config.yaml
n_layer: 22
d_model: 576
n_head: 9
n_kv_head: 9
head_dim: 64
d_mlp: 2304
vocab_size: 32638
activation: "swiglu"
norm: "rmsnorm"
norm_place: "pre"
norm_eps: 1e-05
positions: "rope"
rope_base: 1000000.0
rope_fraction: 1.0
qk_norm: false
attn_scale: 0.125
bias: "none"
tie_embeddings: false
parallel_block: false
init: "trunc"
init_std_qkv: 0.0243
init_std_o: 0.0301
init_std_up: 0.0347
init_std_down: 0.0347
optimizer: "soap_variant"
lr: 0.00987
weight_decay: 0.0
lr_head: 0.00634
grad_clip: 1.0
warmup_steps: 200
schedule: "wsd"
decay_fraction: 1.0
decay_shape: "linear"
final_lr_fraction: 0.0
batch_tokens: [131072, 262144, 393216]
seq_len: 1024
doc_mask: true
z_loss: 0.0001
train_tokens: 1085000000
steps: 4520
dataset: "wikipedia_en"
Each number is 128 + 32 x the weight over its row's rms, rounded and kept within 0 to 255. Layers, rows and columns count from 0. Numbers have three digits each. The size before them is the row's rms in percent of the matrix's.

# layer 16 MLP gate, 2304x576, rms 0.0347, rows 1326-1374, columns 192-287
098:139097128109091064157113121161140072090132103183102139051120101169183165096103097164164109120133167108136143098180117111102128164162176123113121074189164080104101125153156118175141152131134099148119148146172093153131148090145105113155107158154140144091130146105090192173136085135050151158
099:145122099089125060132083116134146085130094058072102120158078110138188133144179157161152142096086157114163133176092118108122081134137109155178149154110147137129112141164178211081133162105131090154108125131147137128170112141156135076118122139074170105108093197166115103137184140142112147134
095:087162101062189095141137130122139094128185146157142116121118155112072084122142097139169082110145082165117082203093078101136076118155085170125144147097140118135123107110092153144110127151144126190131118148144220200113126142084104121116116149163093062150107154087132080147115123098196192122
099:181103167121130142133160154128134072092123106117133147142113166108149152146135109093165117122063142176102079117143206048065117176082123120100116107100132127161142147055178158137131089186158094109019168164132149111112147133149174122157144129102124136136143142134097137146116143070064143119
101:130189094101102155103119136176117066115106160153155102093112163094085174113117141075151166106118167122120090191174184135156116167104149090140126173107136084088117158168165126135168148073143150101162126125102150150164161101146201132112156165180105166184132060122100120157146155092205107157
098:143160089100115112118093083126184071148131137157147149115131140147208106092146197153055109123175198160116092126124091140133103193138097141105147096172108115109149135182183107145165209158147100141163110144129098119153107121162128095147180099175180093116137120091131159178130098143140111125
107:161096135174151156155146146166054141113142169189142131087111117092107169117153139109085104147097097111134102086166147074142115155110136108117059100124112159169077163130096061111139085146097155133146151121131109145146087145128081110116117122146097105161158108096171126148178168109124132062
100:153081163170139107160092137181128096100150127106078167195121150210151154100135130123192117085104174114141110160173144098167160102124086154082149108116147143124157151161139118109131098133085116077185088168130112114187130184142187165139112133122151121149176157173121081157144156146077144195
097:086077108120136194140109124167077123191187120147116179123111113178102127082157095132095149096136163144121157153183124115114167115158086101121094143224131057100175151174133090135190127146097098138089159103124147113120123126149148094102139118116134132141163096160143120144142135073150119177
095:151174167128135119139066144199127099115166152127168190132106106173140169125175120141190156115093103155121088153068114140117081108135152096071070106123154127115142159146134136134131116175119112108096132101133108104143153158205188194096138120111069149141204156163133125145148129125137073130
097:114106108070113108146152148094171147109097116130097110090102092147136159147090080138115183134160112132178128148061147163162126164165109111138108128111108132096093115114138088116118142100072128152105205084141157100159139086149076173110150161201152146091130167119151114133140131070174072178
103:166109123145122122154076105069093110127096166096086097104190154101117035089127142106126124124163158101121160129143096146114149159168097175122095100042098193125092103144159121146122077074122169161134109172158159172156102160066178116112085091094077150152175092173150084147096216119134131181
094:070109138118131093124116083148183153132088100157156140136135158104117107131163108126127151133149097170126114097119142121148124088157130151200088124148115105089116113111171195125157124126149141134163134126088126075062083166129141156103144196099113121078144153095125158114126137080096136169
096:126091172057147088107183080109062092128176099142082122118115050141172134115178145059129175045133115151169140166153108100164194132127122128154122175100157113141134141183132106112086197134115124170140166137118028091163139111170130134083177126186139133078171182189158098173121113108133120161
097:173173097059133125127138096146183109098186115133118173151164061119110074130118094133093124203122114127089125154150124201163110148064168098133114080118104155167157163205079154170188070094086052126136139107113171096124146166076199151143129157142068125082132157138127104136150174129144098151
097:139154198134120126121116090109026093135081160112162144154078155118136106039157125122114134115071140056139068151131155077177099125131145102094189171109177127144133164146091152139093152047126084106142167109117155095141105108126141145095075157088061195045080191053167100153087104152086106085
107:141094073116153185129131158156161138095132133176140075172104201095153107165172199132142119128156163074148148169177120175109099152147138181129133135039102091055071159147125122110154112103096105157157133060143123162112139073082099143166145133137066134163151093163115150105204135155204123135
102:097146110117115154078163091125135139125056185127123131165135099100118179122098144139149092135214066146125103102140144110089168087161125130155151088147114140134114159129107107162123073117113184133102170146098100150122081090146121050112085178138139092152110179158178097124152133082149169161
099:142185134164110095164114199087125168118154094097117106141158156144130127162160092074109131113154158147156108152132177095123084144135131105118139158169103168102111152123153116124161105171111105129146117095150154106134081080141164063148119076115118154118099065133147144090136133108163135139
098:134120051145139078121152133124108123150096127126159119095130142116166115064092147143188127136211176158036101121161114148102099121108127092136150099117128077108203127155121172150174120118127104053176143143127111126121123140026136168158102150084163176114149128138075082166105148162123117164
098:102106129092166157103127149144167124080153143147102135109083153147172161131127113166118057148097109159155140089160109105091099131121176093175128183163105141124077129177065114093082119145161189135088152102201160188123101137098118170145135154117125088159160100148125133119140128123151108107
097:090120151150099067156098091112114119170125185095037111139143139146117124139080092107126161127142154103116061117139118111138091169177179142119126118188101122126138140150200128121132113142165151079122127129155216137114086082158172105153096135115072169091157037100048155110092135156130112144
097:073076109108145153172153110099092144169094063106150172146151181147082126126151081114190161100114116098167180112170125148106146195140113153070055110101148140175108135144164136094078121127156121091140133092166136135140083140100137152117206140158104101129105064132072105153108044058161149152
099:171176140129095127086107146149124101122159145134192104183121149144136121100175100147107123162159127130099164165155089100141149087103103144162126130120109092162163085098120120122139150131154125127125199145156068085140110148113155136132199105130099092088137133147153157162131126164109125093
102:073097084110138137154140118105185123154096115153153126102173107139075174147138116131141117125148146119137127137110101180148133087162098080125153155160139137141182137141165141123102130141134137161074116077101141169144150107184124127182149130087100161152091083087096089138109079218091075143
110:143174067077136144161159096046150178110120152062171148145167119136079151149153146116121123168136079228135130106148136139088095103099139141175077116163142178117146110139145117142154115155139142133113176142150099170107014058108111127098166112113102104093138166078083114175151137145121147149
098:048092120146164108103133136192104126139127107136143096115126151093117142147169130172130157125112124105116166177116111119120158133153143091136121142202100132141123138144104077144062078138184143162105118168186144110100124123139176116122092123113082147095120034100121174151132151157065144155
098:160154134066130163124187179124153158153136220097109083176176109175076126141136139179134139073114113171087081145140087108111098164150132134122141140172129192146149054090104184110105151132169122168173138100148134115169154161156131090162128090123161156136131135138122163084081167121138108132
098:147160145095133140062109182127143173106131131103178149070121113129110077122170047093135136106080190149121211179095150146150128139146141102044159108093131175162099143109127131109130117083134138139077167138104139139162113121104161137184151173070044113094109144188121122142090148078203129164
095:131163097092143190199098146103112064193112076125134085100134102124145145073093139101059167107190197101136143102122141181084105114159092167123160114116138178123128080169151094113055163111149046134134171075105139110123146146109039110134147151115119218135196126123080166156099146127128178107
096:149177120149122134165124170152145125085152132151147117136134114133089069130105096100136153136158106157130182115099139091175130056121200078117159100097145206154129147133132128198146111121142172068101091160177130118089182178166082164097161115136096097158104135098078156117108190114074094172
114:116165139115151121154163149188111139140125146107113107114155169109138083144124096155131095127133116087058126156109148193111067102116174144129088100068164145154064085141094165210161117123155132111144168199126126128137103133133098051136149153122113126097109165221157117131149068124124167168
100:063163118082080106139152115127171122129113168115158118123132055122153137142171124107081160155095127117155152137110144055048121082169108069134057151117099103102123112128116163180151160187173143144175170136136123084098116117169137160193240134172094168126156169109121089153130103128122121160
106:192106132099136180136114112118058157134163127109123080095127166141192081075141091119135143100161127082172167117130125103119086101120126144091140119120133138101160084179111191197179102127172099104222095148084140128079109114146139178147162098134161121135104077138126120093095101174161067098
096:137113101105139141160136163126130125128089092146138144163163114158126124156129098083197062162149119074128116133159147128050073180130132128125103149123079139102121167081136136143091187117092158175143173100133165092132173150140167151138125075085118078121112124093117108142125153135159078095
098:140111133115110159122129137155095156175205144079149129075138094102059167178143070116100109117097150156120122137102104139189111077169111134172163090116132190180148100083159184152106119109163098144140131072128096124112157122113160135168134165168101124138141101121124069165088146107073143154
099:108070133133115155127167108248129131097103132114154145099132153172139139138154162120206135163153148105087098107097098143109121170106121194146096132096088135076123122094117100103121099140163151096090148163131118094135104116132155135124129144042096104142082110167126137126180121109147123121
100:184115139194189077079170176157115147060111111102120121110165127189178152159057083165137127109114118086077121138114113115143109083121146174086079135103173121133076152136141154083162049048126143174113086180141073180101097112206189171107131143161158140101100121127150115093155097121206099128
098:092144132113117131084153104151132107110105139186153131150081103114171163134116112098141168093143079157103108159089173137159123069119124141197060154153115133102156173128167087159115161109125178109102135140149115129125170121109139135155118130107136160116139072146134114136094187124146182180
099:114175135162119170151181104141110118178122115168132141138089119129070113170159119108111086103122115121012075144168124186114142165157124103093073099117153119122160158145121158077116134140130168147101141147139119086180148152140117115078185159105134126162106108111102129079113119155165090044
091:149109140116156093112089165141206090095142188113143117088101090039136105121120095130124197151155140137145137091072132181133128079058135122067119103127130101188120159187162115126115159114083101120113090109127148148071050098143186117122145124129102134215177115104112141080140136129112111156
093:146078071084143089167127108141136092084223078154121163110101113125151104148059064183141200174143169168161178067101135126127107115105138172095122107169141063136126095191129119147170115083156143147143129153158196112149169126178081150116144125133126137135110155136098142122122189146174167110
094:111116130179118129182183200170148084074097152179148132118149180114166156153122146077173165131118197130128137099115193150139125157179155122100124115148095147133078135105099111136135099145129214145166121179148097143094167135137124141121127121148090152139151183116220074163066112071109113151
094:118142140141089141135096107084138121081179116140124081119123110085151115120123175097138086111106117117149125164153133140098093148111083143138108111149114180108140170139127077154136183165163059162145161139154158143114129093171107078135164177082134173153131128061136085124118106115152170107
092:162060124102076218136132110165155116131080071093084194070132133077140123104160138151134110187131174111098131153103134134097183161099188111199166162142125139126107160155090123172102191130144091065129124155128147152080162211158124160160142102125141072115149120068151090135094152150100120101
098:067160107043134126091153153175125117166111124164140156066070115201099134125168140069160160151122163084174140119147096089108132114133142143071132106172132124112149135120114092156142174182077139071110053152154110137133119102088089193176136092118163170075125106155099172135163213099130117130
094:104090117136065121127087159108128140107129105167130105117101080172110158080130169109125096087109146084118138119101095179069117126093121114101142122161065117114144125127133080133126111119096120162159167141129110131085092174092110164145140096152083114118160123158161125123077193058120082168
103:183116128171145124071099173188118156202135112206176205189113121155167101145102130172134127169168106124113099131137119119126086156176132116071123182165093116127134058211135115146087138108146145145077155133107151093153092142104131147102134174178126156133146146096119143110113071152144116152
100:128106153117099152058087122141104115171099143095147113148141139118065089094129131107141140113173110177119070175154112162159131130141133126132121117136112148166147045107139159113120105171124177081111158128124125088135166141158153123148130107095148150146072120091126132090164117161179103175
# layer 16 MLP up, 2304x576, rms 0.0347, rows 1326-1373, columns 192-287
097:088148153158121148099162148162164154162107151128141138133142150095118129065152136121162143121147091106165082066156142111130140148144111160092077132111077126103127131171100162130050124109091114152129103093144148172179126149117052123075119247136133130082083133131114068102100138167112088134
098:156085143137153131196117114086159131172093132086103125085128085126141168114172091067124111147163183101149113126064119161179107083148158127193044174192132074148136167088151194180094183109177124157130081171122156142127123197146169129170118101168132141144124138095110140125126122160116243148
100:202154148083162102131228163086146181084131125157107111153140142051103099155147173143181113137148108109101127171143109099087116130141088163103122083123138109131125143143120147165119153125138106113094080136115131144137131136164145068190183139117135074151092167124142043136130141193090200190
095:135133109081161090127124154148093105191107142129087154074121114174148064074167057126121071113161088092155125091140143105044151097091091165144079140110101089119117158133182132160156067114101144096104114063098107103101111132159102160128114130150063069166139141108124120156131106110235066131
101:072119123151150094098070088072140096101152138118104165087112130113100111108088146114095113109125142097159227152150165170120118109168157171170089148114129130157144138126059108122115138166141113131198134119129166132169128117119154186126182167112181131206103105125122104125158158123089122143
098:079145114106070091168092126145175097108089149163103134171166116117169116188023157114060132141136110136121092144155102087155155160169166148173122119182138100123147089146151104127153193091111094222180093169139121144180096118181152104108179111103155118149136153115124144176072159125077146158
105:088167111124150114131158138134084135133122163126144096169122096164110105160137162156137088109129126131128075138138127124113111119124123149117161075155181156114133140150145181129116171118065132126160133122121119118079163120132123150084128136113154149135088110153098149092121142148166099095
098:143129189149129108123123160175147108101080171120099172146089153086085100073137106140104146132140138166087179102202159174108133166079121167082128106183128144119128152165130129185105145077112108105172131169152146173127206163177155180172146113134118077110105092126141114142078111140180135121
097:089124151232125148206130089156123138055087154115119140132114125124131082068194120142137120162105125129153150115158104153149181107107127116196127229178081109083109158134071106113157139146103120181115130076169100134076139100135165148159082175158133156175156127169155170107170117141140131122
095:137068148154130151178156093144177067095197175122121134177068099118126089117121060099096119167127122061165172126102099086163124143145126158143185150117137143193151103146119089164108157130065132136114161130127088164126179106197097191065142077088124137115110134142087160154100085115154127132
097:225125132080159129178120149138070065104162112125153153173148079113109087106087102085127183149135106112126149162140129107114137120137167122155114099099146184154086127103103197139097137138118122106121095122194130144115098150178124116093167125154124124139182075162126150121176108178129109112
100:126094096158137135127117156150132149132173086122137156138150113157107161145114077143106196071130131110169114099128129057081121174131162128085149127136149155074106135108176148125146116161141122117161153150122135086128138152137140110150118059110079137159152107143095116139138162113078113124
096:118137106090117144130170092105084115119138111112054124136082063149131111177094136091097197145097129141174126095122194132116134079141088189118139145101128092112108171115164146075133069081165082130163085131127092155179099168165159107116188132186060138131117146161128101109081116098083149158
095:112179127135061137132091173103128131146088148109139139160154178087128193146117158138134124149084143175131157123084083099127113115123152143063170171095135135096078140133121130083136118146150181120098101117073168158187125076146153140132125175083154113100071129115173171103122107134156060096
100:116103062122159110083135065122102093162098065111129137137162108137126118091096100131136134128069117119162136093129113148177144156154170165107146154097146151154168129087129035090167117105145153140144109142111094060139153120177137159127109054100151161091205117136150157149101090151119148131
105:164098165188113124191130129171091110161136185145108097137142152187096151100151085147115101123118174155063105163152150086137099101136185122075137171144120105160171115155133171140131142129088142121091142115142195143145055180122079132131101158134117151137112119159148142117173134117104140116
103:103166142162098087141091127112175167112148103096094150116064132099130134184200072150099079111100161186127108114066126128129177169118099100093059119178113146160126072148086155118153127134069114090143104131165080157108114138162165083084162122173160122112063177102160095169087116138182132112
099:097097132108120144102097163195122151126178139104132138138100134116112186104135149152116161138075127125107114084084179165109105090092148161118059117107159117096126114106096170180108086039102133131096204126111142130115140152074110059150111142099150108128152115127128129078137107102113101129
100:132083111135121167051078139115068123091097141166104124100120136144102163142123089130164098161111100139065162131143146100087148125141106108103121138118151115124168109132121194173137097150171104077097121141121102143103062144096139191111109163115136085174167141154171100076128134084162116140
097:112075112164119170062120142084232118042149094129058123138124118177132142117110128125135159148060141086213145190167100155207154154123076086139121113144153097116121122156189094126121163139139072131123116103131104136167111102123095133127169144173133113144153091080170107057160119101064111132
097:168082119176110150116118139117128123170164115101141158116121149112090187075134130101110129115169149091115056114205102154221126109127198195142113157100161131169172143155120175154171137086109088074074128205103156165149129149077129121112117097072121155122105087133139117135101164207176138122
106:186173132119164108090217144102147130073118089132148158138142154128198115133160138077119101120108117163098187129141104127104141086100105081137122186078161177113089168117098094139181103185103154166112123127109077108106128186133118155107129073158121090113106168161193122177121156088069114115
095:118120137108134118183149090089072147106098093173093154109125159079152188170122113121110139136168144087141140111118144121131088149094101156147153107157102113141084127145137139089114148064141100129103088148120163146133073134139163117083135088150098092106117123115154172127188032148127105104
103:146154112106121173172141147171141129109123176121182062168082136102143121123115193162106143148175157107091161177170133180169160169132092065154155139114100094111159158144079174093096142191136120118113052174135124124116138109120135087158155138083176107149122141150164092201141188112111123111
100:147140152109077118100101117073220112160176152164111121125143103197067035106148168177152164136088115110145034131084100152122117157099129155119205082126142115143080102179099141168147112110126173169091185124147152086144151126164106154179116139112204082147131067160162163138108113165145127110
109:100054116101172091100093163149120176129108096113132159141186085196132109127119119112119142150096146146140182123137144150093135102147160178077189126123168136110116156146149120099066148107119146128132131086133071168104124080132122167133133154149131119129120160150127144120155079116103154194
100:103142066126098100190119150131139106136133127151125133126168151115126166099142117119093142130131105125120034049162089125131178151139103139105149127159070076121127106081126170135148107159070092103130087130136115175171139097072088088129144116112145144150102150129136116124138138089113135155
095:134180125125077133111066108161127141152127059153174137135109189165088104170080133136104067138117084132147138113185120162153147118116158102136142102185125144135175183088196081145170171137139060099144094138108097140116089092154144111138055141168143124151120104081132160079107135102156131128
096:121184080132104157083128121159105150142141151144090098139181134107102081124133158122080139132107170172140094157085116136144107148160144096053126120087107110116069101139112143097137145125131097098095143128111097108078162130139070100095169159125114141157157137118119083133115117128176064163
097:123094065206069131159068144102173142184051127167150089097120083187149108061121155122092173173097169167089098147121126138163124143155136150154193110140091170128102106145108142156100140146129104140150191100149183155105168150135119059143148129170131176168156124195114164167113140101067166128
096:102117115100090097074106097140106135080091144130130118182141164103160151159112142155099115123115116129069157113064146072156140153017143142066106155097101141153182108094137161099156125109113133150147171132132171135202049118092125144134166165117121099108135176140167159065152100163156114136
111:125129124147119175120125151125098148136109086077195124121130119090158133136132137088107132081127133095128149138097114093151098168117093145131142171150101162128196172103161096116140134130110096079169166055061113173129145140125174116190098070103156134148154138129136180112130114111118101131
100:144136185119156148142155059130126128135152125143116082191192090074157119062166075158129120066126095114124134143070181101135149096145173092122160071157096142132155165094129124118140132140111088154170090146143148120186117199113135137083122069161078152154156126102099103136171133128136081110
104:166110166095138139162120215178151079112137135165173173146124097146092126153142133122134144134084143113148051128136096107117130115060134134101103129160151090121156141097132148163208168139115119115119146165116147097090112157109069119118094137149119087148112186073103161146115123123121150082
098:119116141120129155095116085081114155150182154132176091082147148102114101063094146135070197090168129130114127158126128133140153120120108061151154084054128151126116164125097149117152054133224134123151072119127070130104132117099116127139103132177128170084174159095102139078110091149059063156
097:125116122127101058132100138085155151098076129164137177166090133126164103160174191152135089138142139118110114115107137102107138166083176085091088156124083112167139165121134129079135145127162128098115130182136189100166152127119131127100126117160132158119092187117168175090125098113165094168
098:109129120135114095109145071120172110097142196100091130079141081182133168117105208106140103148075103090135151093110148165174149145152145110213103106110107191141153165114165136178095092108116156100128126075116055152102134062156091142115129120103173122141069168096084137125188149087141102102
097:106082110070028126118171122169136125150115096141104111140119131079152137163184128075164088139142108101118087166130139056111175121188086157146118092123105160144155087180151155137133103172146092097077130135182097136164151059115135095096090111037112137125151072129100064146151140154151126149
099:134152133117117144130054149106148142137160185091115119083171225148154115142164113162125110162099174100126180082101123107153109179127110139072156131069138178166121058100091083072150051151079137144134133187139210172122131166095155110156113152137078156103113123138146121116087112101070085170
101:123126104179149136151089122135055165149134108125111114134165176171103119165147143144132143087119137110093087165139088132180128080143184070148104159108135115118134091145170160131144113169150149154148121165083084098154125131162103125127155162203142151146084133095117112114092097139184085151
093:074117135116191122054147097186156130155114141164082135049131118109132129146128174166119141146140116129107145156128114129123106103089136091071111135113120087192146092181174182072190117076119093142102111111118092089097136133109105158164116147069139105151146145064159053076105113160052129156
094:094120109062182156164208084111095123165174086141119147156107135106150127163083132184181124144110125105135060134136078100176130115104125104037104179056113099183169168113109152126088126142096197108147110104133108140152126130126097162111169188099165106110125110071091156112105136153192130136
092:200132106165089156085121123135176132094134120095139056065120133127162113162076142178136120098057167070135175077144130114088130125098150122205118136117106189062114148130137101134166211178150148191061167141118160121130099136122111117134140181128133152133088145087169087126145101148090148151
096:111200097102113092107119158159131151128109131143158091142123093146114149132193180136131079135131155086074122091114140061159119157154120091132090135166144097102138129155169142148165131192153156105127143186106179149113083140179094163095129131122069144143140059068066149128112176194113132123
095:092123081096128171153104149097108156116124142135187146109133125070112108131163132105103161121186096139179157111109174108168088126104111138118069153128147100173080101134127133099090160113170156100115124135122136150139114087120162117155114075119123122146133146096098111109147152126140123153
098:127116151119121104152174088103135114155128194127115157137050091127115129070201158139101094137157106148124079149175169131133132132149086148131123115141111100189072113180144113146119151140097095151154112107115123081104100141123134120104113128136089153092098099172092117087124101194134119150
095:137074093136111151152104119084104161126139177097153141154157166182113118125127110119140147154152129169101183089086137159148082144056155111136079129134187177081106091100066118137153117105123095035111100148080133199122201131081125197207120054087123152172123168082122116109177114125139123125
105:166139083137197149084143127148107113162168126114189141138112119106130112151130131145127096146092136132111090139162115191105126174119139148131133160156096119132095105126113135132125109073119182154120076143095173077164119177102112045107163198154090081168118155144118103078154106175064131168
# layer 16 MLP down (transposed), 2304x576, rms 0.0347, rows 1326-1373, columns 192-287
102:138148125113173119147135187164153190148133116132129138076078091093161146119128060153147106090121145119179092100153085108115096097171139162128130203140112066156156113169200133045137134096129163151130023135133089163103226108102146156133117098120081125137122110139169159071108115128151184141
099:172139118099145082142130137151157155195137142101100144122086111134113090154127148068146116108150190129154106097109118174127169087106168073121102072129112088125080139180162174150161162167164113155242103065119068118176093126111146107134124166122110178120144109111125150151152184142114112095
099:148130159141187099116113074165165176118151097135067128112119132083121101134132126153072200092190122112121123114115104173148104089120092139064092119145084134115093121129098150109142167108145094112202128143170108125116135136084118075088105152067180113208134135157139132126097117160116111133
102:123127117086141142134136130124141118127107127163113171076181149139151125127120165183082136144145060129197075096064099157084154138186120116075056157080119112170120201076114116176135144107132155087113105093161168104058096173123159119130157043134077162114208108104152104123118077068137072192
103:043103153122070173117146193127146169163161152109174161147150124111195086127088132156137202099158098163217093091087138130139105157139172179094139148155116107122118173115134178141123149121206104141126146164090155116045111134099132126176117175088110111140137154104127162115103112160073119150
100:137169125156109134130118136121127088124130141127150128145186174130169132126083125115063157105126202119118163107105116094196206145148130170115148162158122182073095134111125154117170134208117156120161093102079155155108119144124077157108145171114073129163157131109152106156119141143012117122
106:129195170073157132147179159088100067094083155085131109166109092167131050198142178140139170138150112156159159117128131155126142127177149142174182094182131102093168133161145145114123114143100112113137082095103113138139138129148162138103130091159168185068095105219110107140176056097181084144
099:164119113087093102092106100114115149172111135078107149122084128077088128051131114107101154156192144185139144114155106214155114126116110137166090161102099162139089164137187171172180169109180104118142129115157115211084159142134187158152103130095083129117113143093102065116135136119090186153
096:155091164148085165164114180173125150109080087090091137107105110132113210122104147175134181141118104119106133141095146065127194114170071169124180115172090162072109213136120124125143110137190100129099112125131108151070141151182078118113109171076199172160128148116115100102146138169087149117
094:178035141137177149173147143236138052120123127150154141144081100108156096172120054136153096101090132142112108118159125124152108208163181124119136160092139148110144135155133074125151191129104111154111148159132110077097135154126078109153100151086142155108118192142106126155081152165191147174
098:122110166095141115128131187173113099134094145098152145117138080102129136096124082123148216174129187086142071135172134163149142073144144076167176130141122127145148117142118170109069110167170081131076156110187142113133164138159181070079099092170070129126108089191188134108151125149108148163
102:143101097091103107105111073149131130146096078080075156123146136111128180079130097087123133150164161170138172182188138132140108171180213120114169145160148146129105204111083064057100107106111110170093123122196192156068120156123168132095125082093103141103130090153111160139153067072115119116
101:106174175094124135108089131121091136128146135166233086143150096072124129160107137141158182100115118119102138124137145188088120176095169156105122165157141079135144115132169133111114122125110107108124123135101097084161124156146190044160138202160136142094075119223134109155142029169124172096
098:072129125096106157105103143159147152182086067124168111080163199177133114081178166160131134128162099119119175128121181072050062121092114131135139116139134115115058107168151111163146100153100101177119121110070200106116145052123166090138121136135136186124123106087151119102171111160031116062
104:199136116179143111104112097106145092098086106106128125113115116080110133060099163129126109129044077140160162135096091160131129128132183134159176132109135132151138165160139087095180111123181152169156120122146098083141127136122092101165088166100125141091154121102139135138161073155061111129
101:102158137123099097165177114128083102117212153142183122134091070136136131122098144104142132168166127171089051163074170095067128138085153111165110126148065074096134155184132163165103151118131178174118106121146189081176116160133135115130087140110159132161109100124124169182121129127092121088
095:167088089139095095160072112158169127151076110105074146122160167084179111180143097168170122108081116143157122118099096141088098118179094090102103179110149148115072144144104148099126098138080105109121154114113156202118155180161104151192124150192148132059113151159138173127143140144186152168
101:117164121058108157105186140161103164128093082153147184126170111098133173098126113142140134205136165107093133146142137142183078160166122187123094154141115168101107093181105129160165082183143102121119140126165111116050159134173183171085122166175163158159142150071132118130123152159216124075
101:178096097095134174073148128097123129141067135186110137107121090141147099057111127095195088135172126134098121145151162107114173124119127083128164162067101138111197120152111149132174117153117089058061140162112226081152083172066124150104046168093161147134132137132182032085128126135133112171
101:100085106168110126069133157106176112086181143131112094154082148085141133151174105125142130132135174042088130107172116167184149096121162132092129173154102181141105113125090092126074133110113083164169062136100119100078161129169141143148079158149114122141148058121141101087119156146107118129
097:166133096132130090082127156172090081138130150109139157152147124119105142099095142153142118133108193166126100154133144069135163115176139081124081147150132144162097115134121156147088150117081140115138200137107131083162127124119094119138122142105104113135106069151159130105128149164156131090
098:125135138089066097136093159139143121057109093156175073142097108151135089107197209102149151169073114185114085145132083180173164097061086115126130127130129161174022129084140134128143168175172121146170142117166147135111135180132083126165155086126166075186155188152103155086155198149060122144
098:151122168076112177183151163173115137144102102146111131175193143094111129195119158121134149069132134139114071119138104115199166152098157146066147114159092098170086061194171108122114124120152115080131141097093091110152127106150145114163111116117119140154152147129121164087177105099110091091
099:147120137144113127113165112125096145108129130122176101169163121091182099131107171117123125166131149186143129169106130165098150188144139091087145146109142085152158161122157148132126166054140132126095122132121119111069138145115105159138128175113148124140195113135143111137192100145087079136
101:190176120153139144095138123132115103123112139123159110139124163081082134081083105153135188112112116138075149110174146116157144190177076118117162094095099183169144123166104086169087155110099066163090149083122123109127139077085169122170118165073086124122148095108155056086100104137122102124
099:124100159075179113145109082137125198006192110093103077124126148158108142055120094145114157185047147148131171154100128122085111091164083141121150138052167157050130130100166156137115151167143124118091168119142108213160000094100087151157133092184137103095111143086139081153143145163088114127
098:076094123082113133133095148077103099129195146098144119119125168121121140106155162075155139138090090170162089150122096128093130169102141138151076065176090097113123111092135096182150144091101152133175142121152091169135105112133108089070173103156133125156113124131139146145115157117121104115
098:094181137133113093120059101079103102081127131135054135122151118152128086189134132128089145155143141083140151085096138167081104141206116093133104164223157183143118170155157116131083132135143166121096158104134114149144135125144123176080064183094094116176151128091172144145118138121131173099
104:092130107149079135062095127111097169140140092145176093101107093115110096129192101092119142144100140119111197161159123118136065122104175153076145132152053132149060135099144149070145129118110164118178110102110139074123165119209140107141171138140120094148123112150126089180166176122134105151
097:087114133125139122175110173179081168102133055163073123179126082062144098173115138162094211107139071126117092178117117091122163056179109126165093150153157108115129129132144153128093144096120079146162212145144095096133094077136128107120068138107147140157098092109125096169154151166122155114
104:097130167081111109092102138095183140154119141103146200105104117119142097159149183168149097163146163123145137117131150129097165182107142137075125108144111161133146143137157125095126098046084096105130166113164143122185155152121147172146156168104154145079071121138142151123121125156139100177
102:110081126149079157146157127119157171166124142078121133161125103080154144115141095120135134062144091137154119128135117104156102108159122122159151138160165198119142126137151091152137112157144181124138190051101209137123126101139188130169159090169102160115135134152153139126096091172137053132
102:161155157123101091075126116127073128048111128136132104160173133085164159182135108107159140118122131181166119179135112145159150046077129172143111143147133175064141151167099144141124138098117143126150121067169168114121141138192159090177116127106101125111135159196147163143157148097110167076
097:120124166159161146102071150134158101074091152150136127134067173104120142168143151147092145166121093108053122116137131125134089194137119132183093144107145125142104098090130066104090145155142143138063158076162124135105149136120123095105144156168128109118192120089137068133116132149128107155
103:112078163070183149123090083124099103185167074141168118055074127070140103142085124065105147093140160168166180103125077103135127166120148107110116085095131180138127171115060101116135126146137133112189102134131039106181115110093104088142134108160083097110168191142093076117178104156150145081
102:105124129131082111146110127121116125091089158148119168112170093117161127072187065130052130154182144138139074178190148096103079087136087114139078165085126178112170144177156161059112086141168139198103133151131105132113144102105078110209114106105119163136084112140165115130120144120144112144
100:133111147139114164144136145139143128084092176131144112109117137113155132139180135152167148121112068129128202181158092128154080142129157174113160124090136141090150156173156119165159127115120107117077154134126139114086116063186087175109117117159090138085087115064099125118090138080169143163
096:120134136127092104098163139162159163166146126079154147138121096154116118149158101098103105047096117092112095107143092160073141117182175093168135152146194131102155114143118145143130093131118115049074116140111098144071131073150081123135114107160148075136109128135123141105109167093117087152
102:115131144095134159107110134126097119117133133124090154089164165139192026073134115178152050131107147084149154080121141131110128157081104101108177133103104108121139058108153135100166065116173131150101202159088166146140129116132170116101092125104122170094121123183160136138140119140145147112
104:146140078145144140155109105134125127163180104156122180099151094132096139172126156150069172121074119133099098153133119095127113123115180128157154134108140090161098131132118168105076105157199175148182102198183073133199164138135117073134125125099130071126099134109176185165117161112126063130
096:121123080086075142108120135096168129142126122119118096104110114145131125152111130135149200080126108072139137142163099150190216142160132183105084137128135133134152133088128137102156125185109105176136062179138090115152137175163063133144147162095154136123164105136183141129069140144251151050
098:099160104047200118113144126115073122136126106149125140192136113142139184145111140113118171132137151229178118082156108129115140128118139137100150137145116081150162127212142159201163145135184107119113086112150140148169170141108149129142096144139153109136114097122181130151143180107127084123
095:142099151085165182111098162158099087122103157140160076154118133121139237132114131129112116103139150110128127171063112104078147131114134153104086138143120126134114111159096160111136174132161161096124200124120147132128108112083107136104121161137086096145118140117152165118162118110152157155
099:135105169090155135099120181107160165082100106171085136175156131112093081121157099184113114116128150139100191103092135077152140096112099104138118161154174155131177130129145108123114142181120194157138132130164151140105147077142124097156150120201148161122147102174101136082079145123085120149
096:170127089126160106121122184128152158106131130148101178127149129131129103157096121129126140092127108109214071175187125137074116150088183120162089140129166117133097156078140134124143180089138119091127092117129119061081131107180115179092089090172049107109174097083107218115144217149113086147
100:116094162125069195076125073118143132099101175167133153141133112145087124134166133208182137137094115140155097182155182107150138140145044144135178134087127188140208110157132125105149169128165130147113117115138121193123130085165174185102180126135116162135084103156158183111193105156102122128
099:150097080141153096143120166136064146062168118127134124131097147139148096166149027150150130080126092143144181075108159151161106133151113103170152143128100167176119193152155132122106161159186103171114161091136080078194133155132085175143119072176150141084137202092101111129086143152198126135
105:080072104111181122172191116155118147122087103094114194119131105116113055099169081140130138134139152145145135132161071129121161212144144127064146144103140102125136148167080129167176153169126199128188117150117074108070115117063078088098171124129125134156139115160143143127083125135128090127